Each number is 128 + 24 x the weight over its row's rms, rounded and kept within 0 to 255. Layers, rows and columns count from 0. Numbers have three digits each. The size before them is the row's rms in percent of the matrix's.

# layer 4 MLP gate, 512x128, rms 0.0748, rows 61-97, columns 0-127
099:147102134143121066096127147157101120089151175110120146108143095130163109143118149139137121157178121151097097114093156114133136075127094121134130149153106148114106132169101143139118084143138153137170096179132156113144106113115110170101114079109155111181136132137167115145160129161124145096137106122158114132110137109106086103105128147101122110114124169105140149110126149116140140163135
100:121142180145110138107146149157155103128155125077112119166144131081144110162110154175162121121157108122138144137102118138123105116064101150135104149105122161128079129139116067097116158158102139157124141130157138130117113057130103085127103139134132130138131107127125156102112098084148109134147121141170107132149155152133180130150129136119128106125139124148141086137153104128132127124074
094:167087131058110117172101110112133089107127113094071128123132120145115166112153142104139140137176139148127160121152154160135104121140123095137120114114106151074111138129121142199113160133144135111109128137073148135130101109135161137148117097124159103129095116126075115137146091157129133152119108124155149074141126089129127140122105144149158128105137119125142101134096148125116152089154
097:135142138126094170124124105083114109163109095123129127114101114146131125135156125141146099098114096091144157131126163160176137140124127124158143125147126127146120134148108092172100137117067086127126086164102114115104135154164141142147141160117098115169104152078126149140114135093129126109088158128110146131122080113163159132114158157077161117122161146116173128114115158107164109141103
093:147133142137110131145163129117156135176119107111101141106125098136156164162112133111111137140127130089131131169164138145130086097144127099094137119108174161095121151150102090125103149128108151080113155182145152095140091114132124106146097114057118116120136125146089087073124097126131088156107135172152104107111119094140119115145097114105147128154142133137139134111165125118151098133103
102:103121084106139070115156075127118130118109136082135135114107140132092154096095115134146136111146122139141135130138120136200126123084171135109128153132099133143110159119074087160160161123106126113144127134120106146124115179135103173150105152074148136101127153117132079124130113100132116117154140121114098190115116141094122084114148126142120137113136149158121099136133123129114128132075
115:114155103140151132133105110121111116138120090091152121148081096140191104110131135092174098154160130139161151110116102140115164123101111149111138127144136073104120113146136146121124148112078150116157154142141120161087147124118134115158116144143151161104079148108167087096181127119119107158167100150141129086099150115139152094137124164117128110110105112161126153143151146129118095101127
085:138166131155139123134121149152103099172096129138107103124117127105136145125152160100130154148136115120119106158120112113075155099092133170153146137137176107115139117120141137113135079135106134172148123144159139088119141143133159123115123092139113152131159114097128118096146133091065156087121119099112106164096140157081156122107140101082172100114101149097160128123088128128166162122132
108:172129095109110132148115103094135143088115122089098178148137119109130153091118159104128184112118162135098131162118125071112135111104067093137118116142140113122123116135135137115137110114146128145146146112125140179204132126136147070136092125120136157079106110146083132100128101145098144114150117124114121138148153132149118110110086099145086161121138108087134140124126117160110142130139
107:118116084092146134131161135159166136078165105102142126142112107111134115108113113114115127184144142086162087120110118152100111110078107145168139158139120115163119130138140141118139154118145173088149185124127124133171127082147162127133106108140112131151135094150123111141137112122106140134148138160107156136148117111122125143163136135129103136103125063091101165127120096156063116141134
116:134150135144122088090116116064095131153106127148124141152086150166120126100167149112166129152112112067164106134116126165137148101099097105146123154093151081117169163135144111124155163159106135139154116119109163153131109128169181159139174138139128126109160112145131137100102167144116129139134135104121138148089163131146139114097155119110122121099106144148126110130125120184119105139124
115:128111109120116141175146120146156173134106118104132157132106133126163136122185141105138161142130122146115129167111154059140138147127123102127083091140108146152108149127066147168133123136128135141133099128160153137147141165152152101127072093097147124145130137065130168137129106127145171157158125126163125102145118112098112161157099112137112122128113124093116098105112111132164129135176
092:090173130151119146153127160066114120124096160092160160133131101128150109146124157126106136130105183129137095111135140093136147161141097100113106176136146082149134139148135096125166136125162137099144064159139133116106151141165114106117147158141099121147147080140165112097113131120129109128136126153117102115099112133158070141156133117128139134125140120156080103103163101109148121130108
121:107164111136086138125174112131160143126133113090141092146061147124162176176116124110172139132101112109118115091112119133149116115122102118108153141113146109084100131114117122136116127142119117086167122149083140103162182106105161141126090122130116148159158144151125114119144135104109150136147119116145132085120119165111121104126112119159128157117097091148105083151090177172132136117118
092:058131138132133117104131138085153167188107161128174154174171139164130136135161115130122165149111137126142074124115114128113155141135124157117137099078147108151141128094112177127133108082111079137127120107136124097147095140165137111160115129116114095147156131139169142129081124143161134141162117115131112098128132109119101126155106123124095153118158128136084167148122145118135104138144
081:153135119124132156131125128105124104181122095120133118114167142139179150148119144117158130065171118149115115119177148135141167164114123121161123137109140128142117149084173090125122145128109165133110130095132101152123148091150142100147133124101113146164111115125129146171132123117153084127098158127142141081167147139121168115148092155155165177142096106141091176131137097137102140124130
094:097132117130065105116158161126128168129120145128118115146124103140109094098163132161121133164125052175127089131113095171132133126145123143137165112111107175152135153119145142130144145148151112176149141158131134113104156137127105129132123138132079135135119105168137117118072130112143110146131112150124147177131099134160133129125160151143144055133144152156144112171091147116116122118143
101:144152089105115136140161103149112127139143121092169158156160097103161097108150119127124135171124156182124091117101118181121140120117120139119135091136164115089136144148134104140112160104074112111126113113137155107140056152146139135114101112154148091122177170145130120131131080129119107151114134099149133129131130118116148078122115133160133141087082143145115118130122120100156143084148
090:099085108144129135135113128138119182133148141112087157125143105131139144116151125129091107115151127094162118124159159147126156135092108141139100112140089125114087071127120124100095145133080108142138151102116094146171102165166118094131121129138180099120153106118127119144167075119146110079118160139133111127153083125111133138112159141169153159116128098164152099144100091146128120110122
103:109122154111132149079121127141105127139125172143145110159075165117109112084148151090131141142115091115139134115091112136143154141130143130154142102113157136150137126117137125173091130084130138097132146097104102172113118092143111171147110122145098126158127149132116151075120119110107084186159125107120099196087115149136114146149126108147133129131163121123173071151142129111121129140148
108:167143163146117138162092118144126111125132143156168131159118157108150100128134140121184117141190145108135099073135122174144131143112153123147164119115143139149134159149121097070125159121132121129136167115143136177089130098168127094129121123124120145095127090139120128124148116115131117063102119132120097137131075134174119093129123138121172153157128111102094137157126133137139082143113
108:165114088153121106181134109120108135091087084127158138124115088119131149115144141109123105172114129103122119131171112155134135110101107178112151056117147077084112189111092164097093135097152154106147081127134115121136148133118140144121098134189120114167151128124129118119121130127111125118136100148144145151152114138112144124154103146133088146126102145099153144107123144141141106123109
098:124131122107121138154138100095145155128136141192152122134125107128169154126099113131135095153172131136137132134155160127118123083078138142150126158154108145120145129137140151120112183169112148105162158095071112122165138152123114126114125130117122142184139103128100065139080146146114112145096176160148059126146111134122116138115124109108087113109129137132155152128105152162115127106120
105:129080111132159134118122098109119133068137117091125141125149138109124131137148144101155136145134126114151145154111151141165115178171153095075133104157144093115112109125113108086144135132136114144126146103142094127152140161115159156146173142134170168139155140126150151164092114152101121126138153110078100137091108155075151113163110157109150126112071102163130128110127113125096116128101
085:135150138139115127091128131098135120181112122149133131124138123139141136178132157130133135093166106094160102110118164104122120184133146131128165087197177136132132122128151125111125177107165160148095141129127124119126140115146176134116115145168152110126087115155116100143135101146088168109145109131149137117119125141163103082128121158108137130081146116065109087114168141142114120129133
091:117117118083100185130160097100135141127119136078141126131115138125142118113109145128101162101143148102100123137117097149121125112101089135083161095152136144120135139115138145154136153119089137176131084126174103136157131105163156128110125112139119132137157135102110185153165101147124139145079093112143102133120134129133160071146137170128079128176123144133118118105083115116130150093162
112:126137132128126122141139156136158140091145105112142171153122132126102086116110110140116150152148164127137120112144082080077122145127167091153190124099162134122182132137101147118117125122102167092123147144156126172128127114176121116140106133141105100099125131093178097078095103136119133117127091117101125165154117116135138095160166120150145140130128102114067125137092133146126130101124
104:137121109146128131104118129104163129131116192161106145139104143155147110154173137144158092139185134116123095153088124100163135155121165108136142109150163106127133140070145125094108175112120121082179141150137159145109121102130139123169135116135155163149177128140103150117127136155140091089141134157154129145099101124159139122158165128151142129124125119101163125166135148135148080145117
109:110126107109106105130141131083112125153166104155142150109097154142134146105114146141116144141076150092135081157117085156115103142152125116099085146133155141155120139143104116129155092117135152137145108133134111123145102094133136087129123155128111166169188145131141160142083118162103174078139093150135087119147111102092146147120114119101123146156143092136100102136064107123131120120116
087:138108113091106129186096124108092124112164141117130151162124097128141120093108097154164122085106107083115137128177159120115085106154143104118142064152177101124096151110165147153121170082104161126124119122154131109181157125062117118100126155116117098102116134129121125128146125100140119114106102097134133130092127131123122143129097137122154113153132125154149103114101127124148152111113
102:154084123123138105138129093134122145097176127078136090146129144114143182131092145142126130152157137065166157148125100150136110099148094120133101109126121088146169082087156114103114151127170116087141153129097166132168133126100095154130122153139127127130162123151168125134101120114150137132150164129137123127176112117123151115168083136136106144097134118122134115146128138099163088125159
103:145168111139126111136155109065118078120155161159141154120120190098133117153132126159134126130125110108122109109110117099117123161151118160103158106130110131114143153150108115101107119171106129107184114125132126168125136097095168141110107154124095152144162117153160168120152107112102144126110149109100117113121075161128108102153160147162113100135130120170143092094151142180127112113127
106:144125158153107115094180116099109150167133129151161171137082151133098139092141122109136104119125093132136130128126111112146066101130100114120145160117174098116182124178146111101162142124114156122127118129132164127133164097122134145093143125092123120145193128137159126119105135107133151123149123144113145153167166138150146142119132121160122181131081132101102103120118119137159091135086
097:135190090099129111111121139107151150127116142104140157131097159121151175124112117126181125139103150159107143087121175105091194117085096152143130124163137121113122103147142120104134130117155119056118099115147129127178119145089090105112116135128133136122135152160128135134170134110122153144125155178130115109152151091125146148099115131092143139092133112141087109105145141111141146113146
109:114161141154124151105123107152093106151099153102170151139083125154131142118143149147168132106141101140112144086154121125091103157110180153187124120166170105137103117148115152147115117139131132127142160146135135132131159137129128087102132158134111183114179144183159125102137118156147100114164133136138132098123145132143117128161088169135116157131132139180157146125071131128149123111130
113:128136127120123112113145110136077102131131143106131140158094202128131107143172133138091123141153152155138091120116120093135109108145144143122141120118134107101082173151148149084105126099087107108136068129153126156114111143101140124115147133086120104124108092120134105086111104143137150097129150123119115157124165096173102114112132137152133138131078078150151116123107110168123091075120
117:133107111102173135115101181201154152128126122099126157172132111115109174112130121162131114133128125120140141096103154107158155101137160147131120153135120152161068138115128116110115144126119078121121105092181075170139140109092150148136117110147144174108080157099120103134077103136131126093117103133129148126136141160128130121148123135117138136126142097135137150166076131143120140131141
# layer 4 MLP up, 512x128, rms 0.0747, rows 61-96, columns 0-127
099:146151123161142125163146130155102090088135129145137121117096126132146166089081160084155126098126106152121077149107130134120101148121095103081152133127167124133126138124095123101133091127089127119073108119114091092098142125123133179106104113116172126097127147118107128130146138120146118126098098117134153136115163131177094133147118095138164180133123120129176167148095138100120159136116
117:139080098127144146156067092121107166119098112162126140127096137144125137107102087113103134119110100148130124129153123150162136123124155156131141122091097113146166149131114136161148103103149127137119149148111151082131107180121149124087164119125113067117142186115122124155076161150138119131135150136073132153118115115126118134105117131122138099128076122121137173132130107096072140134154
096:149114096103128113140134138097138114081119182135177164154125121107150138121103100120103152106152119167154145144120125091125096159124124069162115131099136110106141120165133116178158128142124143105158112153138139124104132095111106144133141090169199102169128087088115156099105093145148115126138102137103133114130118096153138112122114087123122138095115143163152146152107111131107150131163
082:135121155178108165129127130134080141086131118119137109117109133154113133132069154094166104057124127093146112148140133148110114111114096134158140080121115143104111092121129097166103126163149104129116130153087148148129114123087142102162194136138101106150166160137128106118131163114134098119132162120118111152111148131148134140152099155076142115155142140112158153125096113114145163140139
090:132130139100113112164136082137145166131145124143142136144143140111141162149116094111169122136108090131129116153148181121123152143177104135076137113157137134092111139137106111109097106129094091151133166125142097122145099152164161158151112128110140141084133106124136092060190132072122134111128086112104159113159128126108122092133133112134156114150169138148114128092134151149144125099129
097:134142166134161154129162142138108103108124128173097114165105150138153106123135178108136112133102121155111140175157163122135114129131127104129094145165137144102135128147113162116097128171180123154132081126134088121101162082117162117098119127182107146119182134092148100123107143146109139163115121116110146104124105088166159128136105123137167117117127117148125089150184118136164119146140
113:123110134113092118133101114110119094148138136160095128105098112104143148112149163156129153152143140160094122110126152124159122160128168114134121154127116158165118141129123123086104157152130138141088123137148115145105106162143060117117137154162121155126183132122115166104096123128092111159111148088118144127110157126116117135132095129089177108149180092140119082128154167170139181147126
086:143166142121170090181120159113096071138122113139092121101141123126133132091117143116129135110107092153135162103135123133091180149120120134172130147164157137147144127105140130095155150134130121133158194128110120074092130147127135139113104091144138153149115162105112123107153136157127126102130095131106108078118091122090112158130120142109182128120092135124124123127099187133149127157129
100:137127125117138100116160104120194126126123122121122141176140124173146069123128109123149088113118148103139070131116158151111155178144138139111169090136086106156144121134117138113153129162093109134123137152155158091105143142114084174137103125144141150166171128103096110125091155139111124120113125107124161165122094134171124143162128124121146088129134128099122179162144117142129100142119
107:173144131131138101136141121140104142148164135130136125136156104098091122166128151148139099096121145140145151160142167121152160180133104152141133117142125163144098180122128112117063124120124108151105113151116103156122137154088106154117120176149138171060156135149162133106123160149156127086163142125106153129123124140123099109153113124140184179096120129145143126113152103132101147160133
109:134153151115105151104136125114105114116134135140098128124078146145138129130131140097156184139103141111159092115156119159134129160168117156099123138105108062165153166115127127159123143140123141122048128131158173173087125073130111136160148152159126089112121128105144147099134126131129139140159110137110131155094152133106150155138094120104170088103106093160138150143143132141147117131118
101:119108105135110168173153166073152112126060133143146168128125161108140143136147151114131119129121135121134145177112107127119133124181141114160111108136122161108131132122126106104122102069075152080144113147095107145109153110084163128156122100087153150149157141118153142120092132143149100099112149151161120101141112112103124159122123118126142151183116101144120128144146171129137100108127
092:162148081076118151123103086105180142086121117168154121152106156126160139162145170125159144182155137133119139113154127172100142064120103083114138134139126138134119145114119126156136137154143146160090119098152145131089084144146114134145099178106135162148122135140110094136155134175116122136104144133131099129135130111114149160153161148133151117157097123147120134134142083130110126150130
120:128164161112123150136166101109194130161126123085156147146101158125160114144130158134119110133115120145114099076140139112162091131129107154129120154143150152091112120144113104136110158129140139133135097130130148110138184136112175096127077134127084125159170137101096153113132157117125165115116095110147099135125157101121166124161127084153136134131128100160084099121122156173167123138127
099:123107109089144106124109127105143147109117149134126113124132129122155142174171093146145078139131092102158175128168135140130172156094150174157114129097102097138126121131127153122177123144110122101105111117101121076154118109136164145162124157159122146101131165141104166142136173098157143167127143128148118118148109094132146090144115183140137149155128133134122144110084156134170163103120
091:162142121116171127117093153105144110094062138170150146138128143128131119149141098132117132112104141135097154140114130133122092160163124129138126133109179111134131091126112155084160130128161160119127093149124171137099182141141133076101154091117140116099122097161125151103121133097150132110129136139137117167067109128132065155147142142131135091107097127117120120128139146130187159152133
094:115118141139090119101104146081076096103137117126114126138123083109136101143134120173117088146119116142158090100146064116086133082119127100116177124078121127162153142109101173116119143115127111151141117151132140143104116130116102130138116132115085132146144157160104114126063140135104083147134129149156141199162119131167140091140158131128113112141151148141119123145125142102118124113131
104:146143126104139124095152128098129100140111155129122130081127152155070134160077130129138126088097122088106125149111089122134184142112078109104104142124090122112115161109121094144124119157095101180132121111127150145120179100136150149159108113107096168136173072119092159129132144111144122177118128103117125126133150114136114133130100122101102124119131146147126165126171129147119131076118
093:122158118134181096120138150124170142145132166120148103095091121130110096166118112125119101154133145122131129122111118161097135070114148084105152140137124131127108129114082107115177141114106114158168118112136107171151134134125171151137146093126075120137110136163097130137111162161154122088122138111180103140134126145093168128093126089114107161127125103107166082110098139107135153109131
101:124116110130109136159148144127097130113101155202142114154088156141141138138134118132161145150124173150121170156181156116120165110156131147168138145086093163139148084111129140168118112126154115118127148153083139116146124118144161135097147122118137136100131158121148147163127083124098065123137145131120143114154080137133134189109137159144091112135140129084136140152113161136147136146130
101:088121138121108102095126099140184165090154131130132108110189128138128120122125088143140138117125069113135132116101138159158132120134110147146117094125152118147095103091110125113104067105088086149115102148143141080093152123132107098113132080113108129090109118168126124149157132114153152108109172111095161121108139135113139138156131122083113177101142131126155159109120135132123133131168
107:120122151113145123182121123179172128092157130118160107153161101129131107169128123137107123114115111126097133111146165108129110128124148079162123163144111143170097116113078156132159162125139155114119159148109115147150114125077136113156102137168142153126105122144142112142139086157182158173143108122123157149089100088144093153123123123100136164138134140131142123117103102093163122139168
098:122102158126104184134116145095120128126087123175173128130131150078082120113128110141160102126111090116151105138112127136119106164151126100095082128108100132117126096125105162084186106122100145158148131135140103149107141131153127101120144111139163118166155126103113117137074171106132102138112121131113112161076094133138097131111142146156113129111166130120123124138117121161106176088150
107:144132102105113148104123157126143090112150159133103103135127081125165140184137130145136102163134113083092146131136171118117137078137082125102115138119153103144148109157123066132163139125116128095123149099108127162111162162150115154132107128150097131133111146137168083152141088117081085142110103156144102122145152145117145155163159104094128127167140139136148100123164116107113095122125
093:151133162135126162109159129185158101100137123144142098122117130178131164105129136112131176197102098115124115147128147118142170126114149120137125120160150119134124148091144108126103140130107099143139117163148105124098117116098181097128155148161137099148134139093118119132121102146144133099111135130173183098151113165148141141151155108140108119133136167086106162131133111152191120141091
092:119155166122085131111170116105127173138124130093103144130127133118176111100129119127090080147135129103142112141126098120138110091166108129138109142148138137092108096134086140121136129114183110082124070142159089161123129133122179115125099126157129130128103146105142132125139103141146122071103130108077099132124141179135132101126146132135158117116148098162098106141073135136164150138103
116:126158149132123130136136122141139118094108179136158112121143178100103116144144139102128150152115165101132096125124148092142133113132152164134145133158145110097111106110161146120144174098093110093181139144132151081137090086112114113145137092121145118106087084110137090126139085113129111145123168166105126130101137122142112135117124180131151105099098164109145152150098099077111097105148
095:156162103127119105132147134141142131116165133116171135126106131116153161157176143121142116094091141156131120101111107096117115115151122138179143122162139138117134132162125109138139077173126107188140126122126163118176129116102143168129127142107133152130182135199105096138140141132139149097125140125081125128118119137148120116110165138126134132185095137113099068126164144125177148126108
101:163134107121144146125155130130105161109141096131138183150110114132102102090120094178155129084134132079125124102136134139139151097134125177161106100110115113143133143146097154114156108097098118091111120144132138134101142135136183135113135116144111106146066120125136091121148124103118163197100143142133080105126153135166144121161145127110112107148141128130090137111133160184104121122163
092:151078119146134138127119104149104116103099179132125104115131101120136117116142147142147099168123160156147162129183108159135112155103092109165126120127152140148135107117154138114150085155119156123096138150108133098088129135113101134118098136105130149096108144106159129146178101097164107131116191094149112113110112115078056129104122127121111111082124124117112130160162100131137093121135
102:129146138160133131110086179108112141109139114155178121115102138137113123107101122116152135117122080083139168106108130181126101106099062106101127055128140154142144133123139113137072117124143118115137111161137131139151110111140148146105130140121119160119122153114101156143121097107135126119147108082166154153135132156149102129126125088110108160182171116101115090151152152144129153110116
105:136160127144124150129105067133133116130087119155133155151119112120109188176145132099108141126132131141165182156095135084104139145112104122145116123167161116116100159140163101169128164113129198111124160117090102146123137140086149124079114168118145144139085119104151164142069160139136132161136156110137123125133159109126141163121145106135130118114153111113155118117133124115122120146128
107:122146119115097142154145115100161115145086149129117169069117125180105138125115114124182115122133169122130146140086147126134105123133076179138154132115136078123124127159114111114099146166143112106141093088117139125117103101166148137138097146141109113101100149147121114145137137103108137115118072182098108096117116128163139149142138145109127104156132127134085117106134176164126105174138
102:096102159143148106084159158136074155184114142166121118096085145113126123139122145128116077134166106098119133143108104134164126139112134127163162115096117125120167141123100140172157120118100080120127078091124141145078142124144156110115149142120134114148161140144123115098125123115153117168104131143162110137173153117143141130149145115080112122171110148133184148132130100133121131109154
108:119100118103138143144136109130176132151130136168115110109171107136115106137092122117113124130124141101177117170140112127134139114079128108083126169090091157113114110133118145078130097097129129126068104121133120091166134146141138136158125099092116085133128103062112145117108169137121148114089157081124175143117120144099148094110128135111125106117123101096146123099119124163126150141089
130:125131114107112134136145125128142102139102119152132090133113154136127079085136156118100127141111182090139106127134144144062118128107126127158114134139122136096155152130162087106142166119110148166128154139111161153123156068162129083141110148144126165154136174138157101138089143101128123081116102108142115177131114140155165118138130113065136119145177120137114127151087141149118131102125
# layer 4 MLP down (transposed), 512x128, rms 0.0749, rows 61-96, columns 0-127
104:116168125173135156171101136113180128175154076157113129131104155144100157107124087100146104092089140120167144133168107144118120152156172132120141123089165117145154126109124127092167130142118094142095158105097071154144134147155156123128122143149128119088123151142127115107144094125119139177116110151111139119139104142127123152168116153160150143090138120120099107120118102136125116088144
101:165139124126144134157077111092105160172179105178126111099127113130112119095161124133061101142113100139097129161140131127119138167128148126109155094098117123145137146148087147131097100153145148164120149101125132114103116150085125147127127152146155097119107144121140125143086141182070119127155156157078124173120143149144113123113112126120129120125107123150123158116113101112109142104173
090:121128108155129132124126090135111149148147130125062081146161125124156088065102098110164126125136122098151088144140101142095134116132131135140111114130126132120124132109098097105101119067140098139138136096148125137141148147111166115136151155117097108080179170167136115078153173091143139129097112095129139166106130156133103151144137114118155121134133097110159142126151087160107135114140
089:122100140128155152139092127171140091146156115132159143086115148153122117104152124163174178150112134141061102117155142114140103141119131105121115159141140098121164148097145124140133087115112152107134111142148112127119127131120092090134079118084160136096093099176153112139105081127130129159179105126082120139121141122129126103098129154153126110101079132124121138124108115128179112094133
091:125137090125095131123171108112119088130126160056093120040078066159158139138107117129135136118145101127090148131119121088075112123124126106146116139132127145108121132148143147120120140142121130123142112139098167104125098114135134102105093089102119155162151103109137134100129094134136109125094127131122089156143144099096101113144130154150121119107159110141098108107151131077138116133151
094:130123103086141141121137122166126138107110175158081136168125140143086139130108084094112103146136100111108118124135100115172154146131121126168111107110105136099109164115135124132094118138119119198133071132086116171098143165100128132148135138092159121148094156124150079113141158115105120101149152101139161141104118090151149118090151091130151143148135128136150131103133117154092116122098
115:123111075083111080121109149120122101105132116108113155106136139111076169091094189107168131095116155150131125126119140119179109143163123136159124145099127101145122124143116150149116078162149102160130112149171112109108104145148105174120098109135128161111154122107098128144127153188086145163170123148118101119137137130099125137155132109119131128143143141112138135136147107160153113155090
096:121138118118162122142080132093127132098131129169091158083138089143084113129118149098108124084087121139176116123109147170142119161120110077102121164146094098142131157092077130104157162113110120116136158122091147139131094087114141134108161112099166094127080161152141126169143118162149092141114152107162139107124106141143112150141115166149109122138160123123107118137126122139131130106127
108:111119120126077114129112140151077121124161143129134129105138143123098081158149146118106141139124112118131135150105132138114113091123164117127099143156122126072167095111122179134096115069102155115135136147119102129110096134166144128085132139134145115118098152121202099149111093125124065139169141155132109118153115134102153127087176133129104148108123147147161093101154140108153143121121
106:154136120175118113115097172126132137109129162104112114139115170112096149118123137140102115115123099114171129061133109155158121139140108113158097168079104124138150152068159148127135078164158156177146112154112126121138134144096115125113167151140131141091173137134124124132134121093113135136153119094122124078126166164152110123124180156112137126096136137111137132095162147096121145140110
109:128131127160144142122096170106112141123112139189134124146118151100119139127098125144153108126139123169110148128109141131108084172132167169134121131171153116120135143142103150097094125116140113150083116101148096125103127153076092103091078147109126130161140119143129137172099072121118160107136141157119129100155103163121145141175108117085130134135087099133137152156077121128140139118089
099:133154185111173119137081139132102146076100125103100117124154148142113171150084122138161104100112124167098109104127096141133118123113099126151132157086124140116156162097148154103122093164160126139094107163149094113108128144139101094114147146150149149123122113136137103140141153150118121118107087092109126128070152144186172118138156115107111092124135115151120161130126139168133109136116
083:108121148163125144155113142089112114098147102112119160096154086151118131135056149078108117054148155162132131122118154111117118134118139129157094112149124072122143185156164097121120153076150126121175131159127130084141115118149108089109128126114121131133149107139126178142128106120164147107126106113157101106126140155123124101137120141144135165118149151105117138115119129151097150148100
114:126137137154115105120162143135114096101146181131109138116103127114133104099137158104116073092178157152128114127125089115137098141129144143146114171103106166118130097123126144123147081145099117171068095156134136126093133135107109097139128146131147107113130135129136098150131162094152101134151127114138072160150159113105165141180153124166118129120114162132160113129136101156112065132124
099:122150091156156124173143131076149155161155166123118150127107134190146144163152115128154103103146097111141108141099138117099160110129111158107142144137119111122111119108146137103160135124115089175126093145111104120121131125115144112130133142099099109102109136151131159146118112096158129148139145149180137157161092136102142122126125151142121103138176081178090190132123159146152085130108
081:146126106123117134142142153108132107135135140130114123081146125139165137126089157134104107127133120152169116143134145155096151139092127147121089138118138081131097133120148061137101176141135106156153131138155061133169164095112133142168170132103129133154154135103119165160155092105146121111086130115166139085114139120119162110120109125124142203161145122155130147118125090121121145099129
095:145132147115150142175147060128121073127146129151147108098124144116119197146084128149105138112139183094138127163108161079129130138152106101132107152135183142108135077116103125127113120132091123131146092126106129152155118135141126139130123098159146113138177159122086156105144134114147114074138147114093120074123152099109124151100126149140135121118141117141116138132137113104118123166101
109:106111152112114157124140138118101098134152113127105119126098123172097108098145099157153176095118116127115105097150126132125184126110132172109122138138147130107107149121128158140112153129099090146135126132162177085105148127120126139111108102176115161172107124099131105104125109118171140102114110145082107152156161096116130133075113096103134105165113150136128130127191121102131125175163
086:141124127165101167145090106089080169120133136123087098140108138134134143092097113132150048141120119145144145130157107133124141128125139160123108162165124124100115088152150153131117125104070070155109091108100114113118121109143095100162172134085120115136165100079095146116183097146137114118123136132131142126135102143108117148132136152112127170124127168140153108141130111121131126131126
100:125158181118121152154171147118110129116123113106138096097099161143112109122113147121125098146118092147104128153127093128126075184146125101123152132142153097130146091131142127150128108123111146132112133087132108101131141153169120117070113118147139140109167131132140101175097094173128126114082099150129143168113110129138167097125120138106140186116157158147089165111131140127166115119080
104:135131109165148076149163134105094116126112118128083131134172138108109128119139153157128092077107113173132167158123115108095153140148148126136124085136158137117103179125143113121154138101162095140120132097149135083069114138125160125080148127157149122124149112170122146103090099115111126114135172133117173148122179118129151138145137134140133139166067155133119114110148125136107146131129
107:158119125134119156162145107149104113113140089125120129108131144125135168124096159150147111078083113166110128077146120147167095133159142102114155117137153159129090117132090152132182130104153127157135119104119084167095113137086120188110100133091115151146113130148141205105136138117133132126087112146094119137145105133139129113152140092128097140146122158135157128132154139110110163139108
092:108156129100170179114152117143113138123101132129090149120072077108114109123099102123116132115116130121102110137130146150160111137078138155132152159164135095116120118125111123137115136135175089120148133138138103083165162071155101148162105158123128135138132155095162166151086117140141138119110122113130096107122154113117119126128138120149167164133112174114124165138152160108163070132100
106:142143145119128107124076136150141135100129089137136103126091096117188118124147142133148151147148144122127133152096139156116127161165146149121127150169110140152145082104118154103098137079127155160153110078129112133117146118124094093133145127111114172149141099119134108127109131095135160144156134112128108128190092149120158145091120077150133090107095097144146112140137071164098106102129
091:135151125130136128158131124119110126132170135100099106111114093138167138116144167151094161122128144087164116082091117130104132115160166146107114088176134127163154133123152122119131170127158102171091133147121135143126123097087097159137159125148146150118136110141111148156126115131073127129166113140157145158121160096123115118119112161098155136096175190111148096175156143151132128109141
087:152137120133093121106157162115091068082132140091103126137096080130131120164122160071110112095188136131118137123091160090135111148106102098123116117130156138144088163129129161104137115145138115111186137092109088098129175134121116099175143140085168103146101123121126138148138134102129117140147133125140131137147107099146159154137106112136121143105097115103152115132118160109132112130097
107:143145151158143136118134114120115137138161111115161212136081139149128077125137081160105149176155161105104157118129110132098117116132152161145182113117136107140154094146131115107126131095097158099105157141140124107117088151125122122140138152142096115141102128116112129105080127130131130144115135147098117125169077099139118077126140165128152140120131143086101109145071125153105134133105
100:119123091136087132149147133120136111159086106156130132166128153130152115128182124115132155157167113115141117075129132091165148149153154106112152062114080121127156108140112149088151154178107127079116111123098106133139136115145134156132102103144101132132100149091150139096108121120113105137109130147097131125146145111149072120155111173132113140137154103135125180154124136103147150172118
100:113119079111114129148106186134149091138139134172149134159136158117174093165146140160132110144111145093159131110155098163130091150104125167188170123163151148145163140135145119143112153099126132138134170089110154121143132146133121091140119134157128152184123132143128089149094113161111127101175133130168121146147164120134120125121129141109127139135127079161097121126125126107131178115108
093:152154134095145148123133121137139126139109191128118130132140133120091116133147114146185083100099144112104122122167131150116141108181177119103144112156134133114116129118116117211122093141122201139139152126176097136142126091122123157154154092118166111142110130113081165154124118137105135125143120080091110116161143078133146176135147131139121107131130118131137108117131099133133127112114
096:133131103173110132084140111099156134128156121112132178139088145112134123127122109130143108131141103139155165096076159115112105103173171182145155150122121091089167128143142081111151133093149122113108125108122109113129145090159144110116180143164083145153136123136138167088121099111122121141141121113128113152127107148132071119140129131127144096077120143126119141161106090104110152107102
102:130137133109113083113144101105103124104124112168146105131138165172127148145103152160150188109171163153099133102096148069098119117156150137129084149143108125150176103129133125096117143151114105138122145136122159135173144138120129128136105181124115158134149155145136102159148153155087110147115163105163138140137152156132096147161127131127103109116146128113159114103166159172121157145103
117:135126120113099085100128075129113107131101132163110123115120137125120148114100183140132146141165151113107119130109153085152131162141148120085150133083147105123118133135091092091101129164113125116139096142088170130111084150102101130134107126089116110135055079156128110141152151119131114147091113147130151105135105114126088110086106092076125155123143142146092150104144117120126122110147
101:149102158104102110153155127155194109088103116107124157121141146139125116105109150077092123084142115119132151119130127106131117116188171142152103119097104170111118184126085111097106131107106086152130156078133139095098140138116158139116131172120152127085108141144127147087110128130155092144158117089163101146098139109113133119121129133139131142146141146151115130173126134116098122144144
111:134120157144124120158148110164162088161120141138144097127128134183088124091159132133190150126141150181096136138135132132083121085119168134130100134125151135106099151132109156117107138168105090155118085162140095133146118136120132125087140127140137149139145112127109147133169126145178132108106180154104102150103115150152109123155115108147132124126113115121152091089126115187108133151157
131:109162105105048130120171143152136095154089143153175123160111144167095063130125142163093108144101114130144152166115155146089128155118141102176128116143108106103107123145168135116104148093123145117103105097094133116143114130118116114141115166137092131168115085108139107126100119120117154106154108145111089126151130109123106144122137128097118098152146154110128114108112163143106095134120